Each number is 500 + 25 x the weight over its row's rms, rounded and kept within 0 to 999. Layers, rows and columns count from 0. Numbers have three digits each. The size before them is the row's rms in percent of the matrix's.

# layer 8 MLP up, 3072x768, rms 0.0178, rows 1039-1145, columns 640-703
103:457519482504493477501491520442475481454484474503496530524511516544490449561471458516493531527496483479450461521488485518474486493550449485550480514517500539453509489455509514508461482500447514
107:479531498480513493506447482513522514441492488481503555514459504504471485477495561506501482520498472504503476473513518473475453499484513514522465523466481543522515462468499516517498548502531524
098:488482526498515468499455484532498498511466438489475530514502529510511512480502499528506475518507536471496487495536524523492514469551479479527495437507552499536498477494510528524483513519466491
089:483526486509528499529511467501471517504469509505546513490513519508494482528550489516487528540522506517480463516519543525482506485530509537547504516573496486471510503496494489525509462520474497
103:505518472488492502480482531524514495467486528498525490518464490521472505506507522491513552468506480521461505502495484529480566545482518520486519504480466483484515478440539491486512422532494510
105:453475502498507489514484481513514509474483496519524521485468514492461523489510499497473558543460447525508452483499506483485524536513503496515527485532489510505529501506503494536524416489491506
102:514502516496486546488535459501522503489497530495510477475534490512477509467478494479471478495507473504500443443516521460457471527546483487493494509468510480522488515474511515464470530491503521
107:475520502538459460516484490505518469497521502524511486457504465467472508511514512463461526505488496499498498548479493489477523457509507518470468493509504532522530495445420534484474476493507468
104:516555505518525502517501501520511481461476491516506483484450470541503499498553497484494525505451503479424483517515498478496493479447517466505522500494509519490490480473478512509521472527482461
104:472492495527516510530483503526564513495468486472510535504489508534489503506479510557518537467501520501456512470492539509447445504463466492461475504487498524481536518499484495518478479503504497
102:491482514497459501499525508515509491500498483525530498457476519527530446486447527536513480476486538510522508503539499525515544511519522509440499480561514487525478523532494476468545521477492525
095:532510549543493525511499532510514468485463459544503473554486498473503450493480490512507481525511492474532503535532520503495544465505515492525472556483501495508544518508474510530496524531511506
098:521521487523495537518462530538486476497478503520493448490482491486504475522494531462535527547465485500463490515491483503499448465517495489514494516465540504482479537499507513487454510515534495
093:506497489501524515505511499469476466472500496489502483503456483504525496524480477465531514513496481476468491474507521544454517526513518505488500478519511449566508534520493501516556493498458507
101:474494507450497481518442498512495477474512471467487528496494467462501469474505508471492517494509490480506482497517491506500578521520535468505493531506476506515476544515445534489516538478514529
102:502470508518505517456505411474516528498495509546499484477551509500517507496488469513514523566496473513551528514477542561500482531467542460528486516491489484457502474471528545530433521467446501
103:510487450482540495477492498487483461471512506492540478480494531510485498506540498475480508502507523535475537533524493504532483521523482527471497523527511498497495498475500517532469513509515522
099:503454494494512504482528466485488487477474514563480499498484502486464473480489503486516478461513488518520504477480485501497475519497516552527485510487492529466510519492477525545541487456527481
107:559497463491481534520523506520478530519494515478526454497479534542489505481516432489505529496496476506477514491526488479507495494482472547567535487504522480480436527443469504529560510494507508
095:536466487527514475509474498454509490522480501510502532488532476520508486528486477513515501496499480502527436505502512509500530466546480498524491523488511511495531476483480508520494466542467478
096:481476479463485521497501465461464509500514502539466526521480533489473544493475502483495511507551513514498497495522487492462490502471486477510552516526484492501522534511440530478479505488465531
104:474495511527508502554492489500510499511492515510506516476495535490498468487526511450498466531500519474525520518498498546458474478470498469490502525434499474499475485516515538489511535501520503
101:519511517529490494507455496522481505500497498553441502476460475464504494498468529489471489510493536490562494430500484498492530481494491485514476480519522497496527458504508484466520526491518523
107:508454485483442493480499454526444538509454519507444544488480486506514489482492510548491538497502486486535477515492544494478504508526465544490487456515521508510501540543475485483471514507509521
102:478512505520511496515494504535521565477517487527496487520526545485476475460534492502501494489526476461523495529542497489456494496487494511523446500550491515510509525484440480544520520498440475
105:534495488489488498531528454513481529514521496509499482461478487486518511497517485498466553482532468467501448529519488517522564508489494537487488470485510469514468516451512564492506488505525508
102:528493493539466511516458543481496509477493534538487476506488477525454546513537470478488538532495507483511476554504518450501480548564511472491528517534482490520531504493483502447453504498545495
098:532504500538493488492531517521533508518498510493537478481507476474479455477516429513490514500487544478518519462508485515484523527533486464540515484488519475485470483452512490505501479498490499
096:495468489468514476482510461481504474463499525518502478498497544502550516469511514497534513505512468503514441536515511486497488515502469492450495498518541501508479533493471527500499531447486478
093:464518498493499511493486448479490489482524488508516482522526496468502516478509495538457473500520517489486489464513534498511499503496525523515491504533491535484513511498505537494474465526498464
090:531527464475499548498511495528502508466496461522518533431498511482528475473459478519522513532481487491516471483475487508535537509463532499563445481520503504506509512503518514473505445513513482
095:515487559508499512506510461490491507506557478506471498487504534512479505488486499530482462532492493494456466515489508501495554575481513503490535520527440523527494523516487525504476530440487473
100:451514505484446511516468497508537511516467508483491462561489494484525503491472503476492510491476486488484529486532481478515497480499518483522450495493460474509497518511506521505524523491476480
109:480444525515486522490536527487504470513511481513527493513529525528489484511517483491557518475482524528493507503488519526470479516488490511518473522515510463493534527469527492496487542487518493
103:491507493497513488489511475543496487523484529497496515521482479491520517510535499516508533505494478508487489503514493463488526476518556487522487515523515521504492512502487478527504477515515487
103:545517504499451509509524525532531434487501497492502516460448517514532520480500472525508501518488514507506498492496529526500511476481489515530497495501489501499543535452478475461519478505513484
103:505492466499531524481442496443531486484461482454459471552525528491517463448507509479515496475476510510504495496475487486525474520489510510481469532470500565462482517480517531520486495473481510
104:563501513505493507491513521522519519509473492491470501492502475526462500526547498438503530483484500489487484511455472489494511484509497462486515500542486492481521497550512513534532485481455494
097:430468475564490497488480530476522478495494475539547513510477501515502505510478514460473525499492508507522500500506494545496503482486515514521480521491484496522493458495503486507479502550486487
095:504483512497464478470497524448530532519524487503486470521508540515429494511494493496505495474481501517503506465537483486520489509503530482498486478462479516533485548522491496495529448462421483
092:505529530452476544507501457486489514491496497468491513499519499465544538493491507489531486508523518500515468484480496506528490447490491533492482507524514511455513564494467491500481495527493510
106:469461520552502499491463451503484506506439468484500519510512485467527518500499473480543537506474501459465493446499528532483541514513478484529475492473516483528521456508513479462463506432512470
094:484473513516453456495476519457475513481462513452467506499507498490491462494498505532515552490472463496491527453483492465490466532522537498582463473507501522515508461504501533540460517462468456
106:499498481502464536522516467492518483542534505507522480553485483504518488470532545485454509480493505503514518515528520486509504527538510506456497507516468529461491498472472544475485507529489469
103:533509455515492493447465544530535504463526509462521539525485471463476502484494525530499490470445475536502524497510489479475484492512482468490496468527519502508516476491435503499494475478494471
095:518514509506479482527480525484515516500506529549515479499504511520487528510502507508497526527532474513512485492508500482499472486578527549535497480461533504536497498476455530468489476492521492
100:496479506522465523482530510494509484484522462506480477439502545513489502470495518499497517528468514435518468512474522477503457538477502494516522475496533505460515487480488540481492501465495534
091:542494501522504496516551504488473445540515507510481510499461480485515478524473501507527536494492523503533431523486504532503563483503498509505508513491518504465542479503453526495492517476508457
098:466448515594468478476503507510525514517485541492521504502519486537502482534521530496541516477464483515472481494489523495492475512500491512497465494473461535505479489461521506504481503516480481
091:472517481554486503490482476474482456492514468494480497502426463483502512483528514477504496527512478514472495479495513548487515554531477519531475520441487507509506446460463534544490524522505499
103:545518496479481481489514483497536505502499500509526518505485495515527465453568509518543501487526461522496505514483478540507526498486493523526502491480501455527526521474488509512460509511487483
110:458442496485449478488477493471507501519556531518472477429510475531466516492454496494473506494533500459512492517499494486449484491469485519488503500496507476487523561444484532457518480472488528
098:549502571487528491507454531518507500480509506489517524496488490543486471478527497548545529504501500479479452545535533525476464514485469464522514469466493537540513493498474497535493499538470485
102:541497495501473515523484485512502473510459561516531559499471480503459489458541509449499562468492451501496457503524501521473522491488458508517525538452499469500493502510502501475451447503491537
106:531504486492500493530478481526468475531500524523497484471489500501421493495499514442454524535529498519533512479495494523541503485517467517474486470499507486493500554499476498517530511482476510
098:509471511504499493473485523485527473522497561535531487508519483475431488511507459482503488517540500520446482509455522484512493508503487464491565527521486517525497516472507509478500494490502515
101:504512495481476489514463477457516475480489469512509484462477506543477481509490492485507504513483508492503530537492516468503455511489524461546510521495480535513467480481513566512554502520514521
095:535511475524499495521493517517487483524507513526497519491489494527512460510497469460491526499466473532505424530525499521488512491486501486534519448514512495499469464473466509499515477508507496
095:516495515453488489527468463474515470504521487492512442476484498557473462506514523489491534543526491483520472511505466496530492467471512512508494501491449539479520537492467519518533441539511516
093:508489467473466499470459491459462451506519494493496471503511449523547502505475493489478489500488508479496517537510475499516484495540506507544513501487507461463461460468449547481509521500488522
097:496496514518476463514472514495476517502529476471468519487475502448495473499536478488522546503507481524484477530520481465518557506528485535491490511490495558499501464457482545515514468508518492
105:495491490495500490494507527539528515499512488525489480516473473493519478469472476502530504473507529500499508481474496533525485510526485442484500506531507526501519518511471499544518505516509492
103:489486513491503530482498486530488455525480465505493509512508481495516445490464540475435511495480489461519487504493512502544509510524522500533480508515477500504505481492542515510526524500439470
104:489477504490498511500498476515487511504480463530473453510470515512516518475483469503539518522501510498541505484495489530492519500463492524503506440509505487474511537498498507481510489476484517
098:488491484499495476490532489505553530526495501507482518511448485506521487491487474507520522497486510490516507479486542477533472476490434501502561502513517487495542487478508493516537500452479502
093:440497538517473517495486479480507498457523516487491518494485458489485494493485507521533490497460466458502476524504520487504476481561560496477518487505520521538514558489473501504506498526519504
100:501524550502491524510530485497578504482464489505465490484507556489494517512527478519479485475487507518495467495497515496457469495493520486508489523502421524511479530532475477474509510496474530
097:497499511505512534497545478527502469442523498489485493470509532490473460508512504511504498504501522500522491497548447488461501536470500532490532490503449540545471500493505514503480500517534509
097:499494481482523521487520490494543464460471544494479466498506492511513474506504500530513483473522503500451515526502521504530453486508510518498484518547513496434491559511463478529491531508483537
085:476469478540489503516492538468507519528506514496486467519516524520477501532501551488520506524510468445465473499502514463477562517532485511490536500477541471523523507495483487494507506471515531
116:489508489513500489469525494507484514489496555484488491460488507510496478503480511539501551534512442495542497488511529538499510506497447497486503508497490472500529499499509516489511473509503476
100:517475511467512466471520488450471491466496528495470482514531478514465468491487482460529479505495498514522492482512529522488569502520498507509531507534477465504483538532510499466545506493516529
094:559453486500505526480526518461516493499486501476487510521488526494497484490436523474510503488467480509501500484501500514495454507511466512485498486480513526530489531525524504498538507540526471
097:464486477471498533548522487502512497486449455501487497470505494508463529525499467487496537504482481498491500495518517482520521481467470466513492462472526477523474487484547476478509488493484501
103:511500497454514515481463471496549478503555503504499525524478514491500510519526555501488553533480490488491510509483510536478478468485472527556461513478501543529473528510501513483495514538533501
092:516509518507501501521509516497518483485535495502514472516520537524452526445503513485529465511522566464503502513501482514456485508504528504483490496512515527545472535448524474473490455529462519
103:520515484512503491511491530489488464500511541463504477549492484498506487484516481502555536457505519497473520541507527497530480460498482447508535484512507523514499478487509512501468465536483498
096:511510504490483453519447457486479494503530506492495495513503516481500453523542520496537516524523489500505508504469495510497507492522497541512530470484495557510498500479484507480469531501504502
101:534471503509509504535536488544533469511499529487510506490485520499452490503469472496472521509516475514525482485523553507537508533487495502521496512508497515525536544507533499529511467502497470
101:478474466535484507507487480504509490520512489502487503497481452514501530507499519450497496500504475482545485518510509459503547525513470518468556499505454503560488507509485491472543523458503539
103:482486536472481565518482487484504500448469478491487481485495509458525490470483482490480504475481497496506491492498524513494479495513507463504521501505432529498494539488508475505536478547475515
101:510459500507544492487513528424503467495474493526507490476537505497513494482517447477491487458528488534527484480518490490503479528518474496509504534539480490499467537501505504517557509463478508
094:506517493507491526460458473499502481495554505504481463500499488520465492517514515477504489488526459495505484488548495456518527508549474504569505545462491524514469534499503540491486495476498513
102:527536497465541508482497550446529471530471514480501525487482523482513506535518462469494450496517503496501462514535515483528439480549521473535507503493472543555499489494500502488479502520518487
108:497487547522472468453479488427501478518481481516538492540494532502497536462509474518505502532485502526505508514524485474417512548518508482484522445476482503530504505459510495462507468475511509
104:484508490470508504503493482535504478500481484483489488543517534493547495495530461479495477451498508452468522479534514518482546487525512509513527490509526522530490468516457524507485515517491517
101:522488514510483507519502510517522505521483496460522481505531487491475526525518514498513445496472489547550459518501493498492474467539513475502530489537490465493503492488509520509480524474514472
101:510472505492503501480496504517555546495476574503467460505510478499490540485516488473505477494479504507502475515507498482486534473518496502528526509491471504547483519457546538480533508463534510
093:522517521486479449473455528521500540481478479488492470521515480486512488516486496497484582501516510484513454490530549494474494435539439497515502517469500499486492525471490528489465517507472476
097:471480509509513537492507484486495481521483486490454519490507463477467498497461485528476524538508489500559507498476505507468483492513492544468525474458505546519509526503514489480521494511507505
101:479484472508503544465461466492558537491473494518475495480492521471500487518485493523508522485525475500472514489484486522497530540512481546516500528509493482491510478497497511514486514479490457
102:537468497519494468489530501487477508534518507509474453501501514479455483494508484450507491521510527484481532474508481552528541539505521476526539468495528527513465483501496529470543465494459512
099:458492503510452459512500475442490495490515497502469508515475491527511520516496514537480533555511483517470484530533486477516475492509504515486550483528496540493511518494558531511487484500499482
095:539495497504517494471492508501514492486478502512508474498506494512491462471511457547459451490516466465470475496529518530511492479497466521542513485498506473575519463513475506524479494511500486
098:506507487488505508547483518478495483513495472504482519490546492495488496475518509523505475469475472559476455453500509511518519526515482513489487486514540529529517510534507472505484478503508466
094:479474531515536561491540488509528547476478534470477481499491528459468487494475525496484487499471517537512499507502473471447483455519479484487430464478415503528487584524506496491497456484491543
105:546498491535465525487430508502456483503438507465494506520509510476468514530501459536523493570519455505499521534530516534525502531536427493478489509497517453513473456482500493506484499530498535
093:519482492495484542491472550458516500491507483513513500472496496453476557484490461505479498527471488521490470467489540501511525436477478500549540503498519469467506502467448533561498517523487507
099:524495516485503488491492507541490521533550501484536487472489501493452538485474477526526484483485515501502451460561490536535521474531481509469521490475475515474496482471464509458480464511494497
110:563447542480513505477530513470478470492450510470490499456512475488519479498516516468501522439514540474485508459503490459549534494545494517521510436487518522481469477433500524502492502523458474
105:498486468494476539504509456460432501453461524483498525431526501530532470499496478493526534482545492477502456497495538502520531461523489491518497488509447536493504527510477480484529483468465517
095:503513486485502560465462520481459465487436523502492545420483477450544504466462539500552463506497496515491514459535464498479480464526512504490553494525514539501524515536489498516517540510519464
095:476482508491519500474449515487476497538523499548487475558486510486490514523518497506524503515527462503538509501501463545504513497527471511493509509474529499510502506510450501502497437502503495
098:513505498499530518490515526503498491513477505511499526529495435488501508503482499493495477533526488498501512479490513490498515515530519541503486556499458511507544496514510510511477531529516458
103:519485520510483478518488523554507444479499498497507464521506518498479471485515493524494493486486473555503499468518506506484459507507458473500530487500483459496485453484472492542474504488431480
091:472529517504515455520485494483497477508502491518502497480503507486510456509524510536513519494498505498463479500496502525462521552486519505490510490456524540469474511507487553439487514490491492
097:505514544497436532528528443514554487542518482540547517537506493499539452521527498535495469515508515511505483504470494504532527493470489486490438490530542471551549461498489517529506483479448471
# layer 8 MLP down (transposed), 3072x768, rms 0.00898, rows 1039-1145, columns 640-703
104:502551468495498544497574494499497480524546481528531540453480504519488488540494503566501502520504499529461458516482490450493520514491456500471515504515516478481530516513461476471502535516493526
106:540507539466505521468473521511512490485493450557491430556522521508473469493508478483476533514539479470497469479504537502485512514510541528496513511557506497571498512466529518501470495519531539
102:494464549543495496496469505482522455502522524500503474486480486516460507490524519488522477469553520554473455526496524475468491442507499467506547450503463482546526487504499486488525498500487505
091:474463491482519483455490506466503493479484456475516511494501546500514464503492502500448484488523527475475540500489505493469473506478541513512500470516486481486533544494491502482536523471537490
104:515474526459510513509497523492540551456500488488496464478473470474500535531493479486483548505501508481477438443477502481526455450503485462480504458516513492519480531505529538495488516480511503
110:490517512520516441521494557509499508475470469498480513538453463492521485528482509531518525509530479518590544482477444485489533504504513499480544526519481496500499531460508513510515541503499483
096:489547501439465516499482510513501529527467490447544446508522468505525524479493524533496526480526509479549502501519503543499451458523452493460477496516488498516491521516547454503545569493547540
105:503515555498467498519471455478506519498529466533489537494517486472466539510454517520504527459551492543472498512490517506540463508559510500510444548489484521492495475491528518556493510520526421
106:478523503483535524478470489495468506532509525483506491492483503580483445465502509515491534470484508496524445523520523486483518501547511465510461493474495527518514532494500511485482463501509508
101:537482537459511537480504512480537542498523494513497498525484507457501517546479519511528512519517504471490523510520494472527503485502498475507528506483480520506496500496484543494503521530486540
105:445489506515480510440534529537527501468463491489508469538488505464463429467450499487511492485496476509494520531477503479479464514494439507493510497480485521488522524495510468525519508501525483
104:486512521495531517494492474484476502466495523496523511508503532529526452502461542496491513486502506498518491501470485487468525470485481484529537515486433496510481483534514538466452512445526509
102:450519539501512511480514443509491505438475469491490544518522525516529547464537483517490446485528528471472513498505495507466520523485493510530447490532495500476535519510475538475483476501488572
097:457504516510498511490485517482484550528509526488499496515481456498495527469530502529525533537518508509504526506482496518542485478499483516564529525529509549517539474468568489488524470543488501
095:473463513515466502519482458538525464477475505519510519534475521495517470455511493480513504544521522430499537528501499499495504520492506490513480527505487493549484501512450533496523491491498451
108:486508464539461553510436484541500490557504483461490497504492515470464480494521478505497508495465476548490495566466503514534523494530486489505480524469490498498567485463535492509487475554492482
102:489536530503517490447497499495478495519480438449532498506473495495514483560473496526469517528533486515469447545532559520507478482523485544509481533524491474468439473538495504464474506504510468
101:498524447492488521550453519484474479505523524455494500501523493505512484519507522528476496512511500499492498501517475534509505486491535518508546474518490501544475508522468538463464537432531538
096:494497479533481435517513535491483501500460490489469488517512496506503454465504519486480466516477479483546505500497518488535485494510512493522502495531531447553488515490499510484523482464565457
101:507485451506532513510456552502538494443506521470476471468505520538479474523514521458488474471479461476529451500475536509522458479481476541444518475503536499556494527497508518552495497515511503
091:519483551514491490521524527501484501500474510454553527476519485485502474544468499528530512471482519483474505515491488500526483502473506524499532525492533528515465461522499491523473509485489483
103:518501495533488479479447458514517466510494461467457496515539487474507516515545483535502446561502533520512460508482496481507540523480478473525485481508527502494526502520464449467504464524503505
103:470514463496499503484465484509506492514484504493490521519527525478483519479479492485555433511527455543527458528511490493471484504509515547549468499518492516458513482489496476505500537533447508
107:468493516501548515507514492490532497457449488479506508515463530527506485496524488474475503526531538517490513498508534505512507471500509481527447467510494515533512529486502498464495490522485489
099:493479503515517504482463526491497469517453512533525513500535479547492523501472524493487527487495519543518463486497481512492505508457529504499488447481532457494486500506513530504512518531529488
098:517508511478514502518498479473517483495513513501507520529513518483527492522534506477475457513454441509487460516483507502519482542502513457535478516529494505516515474510515532508480459503485509
102:517504490445510488488514484482510492465446437487534485499512551510490551476437510492510487441459515497529541487508508570501503525503503500501478501459503482496495539552506503493500550498492490
106:463474475501516500492449493498491503500501530506461509510485535533507493486482504490480533523516515510461539521487536512478519508498503510497548529525475470488505488537536555504489491499464550
103:508488529506470478466550519487486462512507524487490462485462508493469483563494471480515497519477524506468509455484477524529498549481502516508452547496473515489478490526480511456506463498474477
096:526488512520485503531520507470502482466513514424503474488550474476527504540542479502504541468496495521483439499488496517551508509504433506505517476493490508529482501508496490492469505504559508
089:517464473504501500485454475478459523497502526495511513479492484489416529537489477499539475500505499510522511478480486496536489515477486486499522499530499467495464487460525469517535503471514525
088:467516508534500474520467539531532538516472522512538486514459460448501486517477504483508538453514482499496507512529506525503476477524424471497456518486546515535504484505470455487497496518567509
095:476490486545510506523463495539488507506524456495531524522469495476523499466487554505519470492495508470525533518452469494505494458450525450463513485490474479521499499490492472498480508521505506
113:492479493517483528530539465495492499530506527494501529489509483505529489514510498533479503450454486514496463514533497480498532502504489543495494460491533480491491480493496470493487519487489509
100:502497482539486461528478454519485518508498495448502522470491519547451510508492476495477520479506529516473476519482539540517492518489476501481471450495490489480515512454502542507496519494558493
108:488485512548517475486466518493506473502467478485483502507468487520484499527519483494498519493522491511486485536515498537537534500517457498488495539497512480523468463528453481489510494523480489
100:463462484525494435505506498475501515477451505477516505519488472524475508526498492491491496514544465483519458471484470526496506466535502442497456545479532502557501495471524468522488483487513501
096:518485484489525463513490508490511546516553483507505488486518523497492526535535499507476461538503462481504487509492507483507532498508551511525502510547522545524519506527514495473470490511488501
100:505479505463531515532516489508456500476510502507498533509498522448487481504508542509534472551483503472493447494453441448492471501520504491476496497451457485492498530453536488527457501494550520
102:487481491518494476521473481519526479521520552481521497487514527504456472450514515463493516514499510490492481507492515542472497523512495467505503531479431512454475498475492466525487513457542511
097:518498458484511494522470461490482521553497501479462529505528509487511521505520499538496476466482559498499507525475511524487540466500510516479489495448509482537495523551526513494473537520521530
101:476487549486506537498526494526495560490505435505540503486504496492503486516511561458505471495487525487506500485522428470538530520471535504460479498497516474503445528443494538491488456477471519
093:512503519496489464516509498497526524517477461495506508496509495507553501490513466488500469482494514484500487513519504483489507496497496510522521500496526505498529513474495442510522525443495502
108:475511501478489461500480489521505536516490497482473535515492486489535490490484481500530505520502487510499487506475484490490512510515455503459463500535495492520497527518491470521458492512503489
096:513499541474496523427463516516487469498505498527508471521486544538491499440440503476473480555447496525481487443440492495510518482484504526518498487533492471492514517505501489477540468470477501
088:453532508459503492451501489522487486517469513514546491476451520454539538522501503508515489497473497482505490438480517451528484467465483503496465494510522471504532532520511500512514500513497476
101:528481507515520512518491505510539493481490487493521535521517513463499472555484519529512505478444504477495523513471540528500458494513442499517545497495510524555521502543529504514480505527505518
096:501495515471489497469484522492533519460459461509489492521543534536513507500471500514526473507484461446477529496511463498447470473557518507524514497511509513538519506496485488551465481551457541
092:520482478482477499507486489522478482528521491525468477544470489483472524491520481516498473486496519461503471488499456464467501489492478478562524544503485506518525515487489537425514493498501440
084:491474509520488535515552535489504544475525500477539504513529531536487547486494537496475451486462474464472536546489551497476473542476507497508528473547527559463480511498543459474549492465471505
103:486522525546522550493522475504532541516509455571499502547492509525503518464502543452484487475504490523466512495546521473523512528525476563490480541480467529476542509503468485521529508487481519
112:496520488517501490489494468484507504511495461475473528511502498503473518514485496483449497474532505451509511554491502498450530461474479503464522489500486522527487493533538524497530522504493488
106:460531503487489479466531499468460523512512506493467493485479478494464505483502503475508476497517450522500481512489493532520508515503504467482513474532493549499478498486503512493494516544516478
110:526526510503524489472504448490496482516507526517514550461516511482526495486475482511501500505476545504480489526469481507505506477488569530546480492516514496520468484527498492461524528492542545
103:493483464521528453482470466505509493503477451490509528513511469517495493538519454549499524516524518516480458515513508562522518526499488519526527520478461534474528515483487509466482529520538485
099:500500462454505502528506489507472472486496489481500436527492517566535454459479500510531541509482512502502483500524519526505486536503477503503492526494505481519527505537546482521492485529494473
098:493514498544518507461479512493495475492504465494518498530500521509479515500497500528523548501494522507496490506488481486478524485513543520517515477508545463492528510518518496484530530504487470
096:465507502483517524521488485533538494462519479517475467517530496499475477505492557519494451469476522479496453480499462443466487542490523526509482509480485517478542510539490494539518504514466526
096:509497511537533513483512475519522484479456483484479531514506443554484491494526483515518519485480473461485507503497519494490500477478468483510528462534485496491501516525486504538496526506510528
094:518475506454504485548534508481508495498512485494519526482496492474514485492497495532499555488542488479484473504490533507492474491503479526487499518478502491526501527522516452522457546503525525
095:460446503480504538489505508489542531485487500503533531514513537535485500485464523507495488532463486488490497506487507507474487509472502465551515507574510512469516511462501497499502510478489525
106:484510442442523526517509489445457465498502504447500547453475493513529536487480556490494529502524532528560500512552518468474524466463476498482478510502483502519526461468443516510510472516449532
109:495507530486507520488455499518496490500512535480496515470476522452462515462502498519518512497462504491452480478513513496487501435493483544542478517516523520528507534483452482503487508507543509
098:476549519493513523504493499494529478484540474506533485537495504535510465485577556502534438484477486526508525485492492457516455541489483489499466499463506543474516520522493511509558482480506537
105:507525518492501483544493516466515537501499492529474485501483468520508498491461508529478471490494485503510495498500464489485523481528470496508517527453487480507535491530537554493507483469491517
086:520533541518533471477487457516503496513474492499452512517483494488489486483461508520537546516519527537496453494487448508510472476521500507533476505452489503518496511504483482496478484490510476
098:458527521508512484559518488511482508520515493489505539490563462510542482522477510492535519549471516518502484504558544523490498508496469507507517535476475486512454474491520519493509529498527462
091:530503481520485497552491500480554484499469514483524472524543500492508454508536527484485510485483484511498494548461504471501475494536520508516471505547471444482452500511484542443457530473495480
101:480486505515512451497465522478505546476462472527512538477547487511470496521499452495439504469505544516546491509465528489517487489485546553546510538478497536500475494474489529510552549506505465
093:490514530521514514479488523503537513537479527505507489514515488475487520488489480446541475510505482490474520479483512501494462465518510516499474528488495493539500478503502502526519495493498486
113:503459495474534503527486488441561470533484468517507468517523487472497521505513521500474497522485475532544461539532491469507520504505463490466531505498450511467512485466515506545527509466461479
102:498477486513472485486532520485490515504525467483497493511486449518515489489501536491485458499494514517528491476498460534500464500489535490536482487530474507528519505453535485485502494481514458
094:488481481477450509491473513485514520451539494533480483509525512492488479497505523477457503493485508537519505528489504510492510525514520483529478476533487514491476533485498508495467470499468507
100:511505477558494481495531529483479495549480499488517435490548516481543520489542522519485533523485518500487499524533489509516538503460496512475474478504491470475487467518530459463493533508491509
112:512522492465490510540537455537485544496491446506475435478514489511491482452474480513506507452496494502522492511524467510495525466531495443496484440498498494485505508472509502497498514457527495
091:520491496448466500467514472490502492520471516475493478512515495471493471515524483503507492484478560462500518492481465491504536501526465478490466453508479481487513488516512474496481542492514549
104:520511461489491495463453440486515518510489518486544488482520514529495439507529504494472485489471481459433453511473480464519492534483530474528458488508482499499516536476514536490520484485513509
100:511477501497545512512551506485514494514512504463545518517516493515520504501486523492485516485567463522447526518509454492483472511486503538468520492475494520488502511453455522481476508474496483
108:482523450490508472484477482494502498541531494545479507497465480547481529514513488461530453493513455478489484489529522513515490456472478494533509502508506489509500543522497484484526561488502510
096:537520499527519528490518517482520550488492472508532493498489527464469495508460494494502530541474505464503548472538515519460506492516506480509489515494508536550512473507516441482495493503487560
103:463563508545501481487461507507508485523521503476509467513498489514536478511478530531522491427470497498506467507487503530506489474492488474489472427479478449493510550467491513527470539467475499
105:536501489476522530521495533490525496516515468471482510509476492496455515507502540545523534501468558497509510514499487552477492495541515451505477470496483525505507540505528553504510496498461499
095:482491448473519533501510501504527463523526500508485505508495475517511470523515525463506520507504487481447531504461537524477498507469537520505484492469488505510512497477446485520472525532544533
110:512500550498531484530522508509473494448504473520531509498524479445494506480527508486497516511504489544498447481460483482489443482527545501491527455505494534486501482494489471535524514507523464
111:508459469490478456502489530499506491504467527474516504523517489529495526444516465518510457512478461530515523479516509484498479495487541459509530461467521503508520466502505479484513507478472507
107:512487484491517540494513551525487491452469534497517516497454491502452547530468513447519477560495502519504477487482490440492514497517496500481488551503505484498514455472456546469477512471493512
099:504522528472502522495499498504474446483522476548510491489553500517515475499551495563520500492519483482489518514490492498508502497512495498508518478508461470498481487481533487491513509488492481
104:513486524454526553496497514512511540536484507496528506487493520521473457521517543518518466501504472490494466525530504546544440476521491466482481528506506492460579492499458429478511495492503485
094:504490508509502480483473487480433489519542515490472478531478491563476500515517517522507532485469483500452479476514515500531489539484518461478411491537497471500503481508501503515457468545480493
097:526492492514482510474496535509500506467485525423509472481496507537484494509512494488502528488516498536466517488512486490472483495525500505541488477462531475498533495470536514495476472492522530
101:494503472499498487527477541513499490542475502554480534498557505482453548522466497474465480486499538595518492488531515477483522512482518519496455462549475499496487522513543510504505520475496522
097:520513574550532504561497517541494548460519527485514499510500478509494504471492496572538502451501507500486520495520516487488453511493457467471460517506482494511543507481472514537461546495528491
102:459508555439521495476461498521512500479467516545533490478499514528479531460529449509510504504521482515525505493473492467505500503514519446509567466558486501492521487513524497481503528517495515
100:494555450489490494532494495504500528449513533532490491521490467533452517551514523456488508509503485487496499516502457431497468466478475533472495464514530484470483464481518513469464506484528516
095:524467475491494482504432487550452531501467456528497461475520534517490490538490495520482496480504521510483506529476512547496464474478485496497479500524512521501507500554469459528494476510494513
100:511504440499500514493496472491474497511510507492485492563473514506549428501558547501491529479477459466527506483529489533493483522473512536496485514478485467511518473454488529460488482456528502
106:472492476487443493463479517502465502447512474485504493514506523517502474492473450486477542458520510456503452527541496516526508550498534505494498473529479516520505487497463520510496530472460472
100:457494488500496524516508449531492488501521507500504529491502473496499457514498467476548458440481509538529509491465493474466531494549520528515476468523540442466507522501502485520491479508530490
100:524441517527457481516487499502506513505484487495446510515492495468506498542518450520528488510521496526516517488487514541510521472526503517504499496491505510526475475486543447504506526520502509
104:511509508521523521485479481532486504541538523492518506478491493522512514526511503497541494520523499480521452530513480519502543495494503486495479518519517466471504508514505473494477466484468514
103:521502474491488521453492507503540502518482477530467439529527476531497467484487537507492462473538471539470571504468523504508493531505528467440500472484507519458527527506514522507497493507523518
098:524502482512513437539520487523472529474500511532507528533518471486454460559536534480470499484473502474478453511526517508510514506488534503483509461466534489517478500525503459465510470487481486
104:499506528525527536459532509500525509476486479486504483512492538540509498478506528477511486482494425420489511468453523513484469489487485482503479508510465462468525496454513498504520532456508489
087:477446447530433485539512489532474489469535465498504495446485511502452518507521413483482487481475504495484497508510493483491538480482481538512564503487523481497522520489500500536509516484458481
120:482482488483519466488520512467494502467512495448469446465462538535496479482538479488480461479485489495493524504498477516483454471509496549487506463487488490476513484460451462483507529498498477
096:480490501480483522502541529508492513475495497530459508519484512530439479535511484491463461509525461504509510512505524495464471463495528459500490488548499537548483528482519497498502496502491517
106:526535496529515511461512484510502520519490526522505511518520516538495499511455469492522481518506529532476509485480471538531519527509528543496519477463506506478536509515478508481478511480524505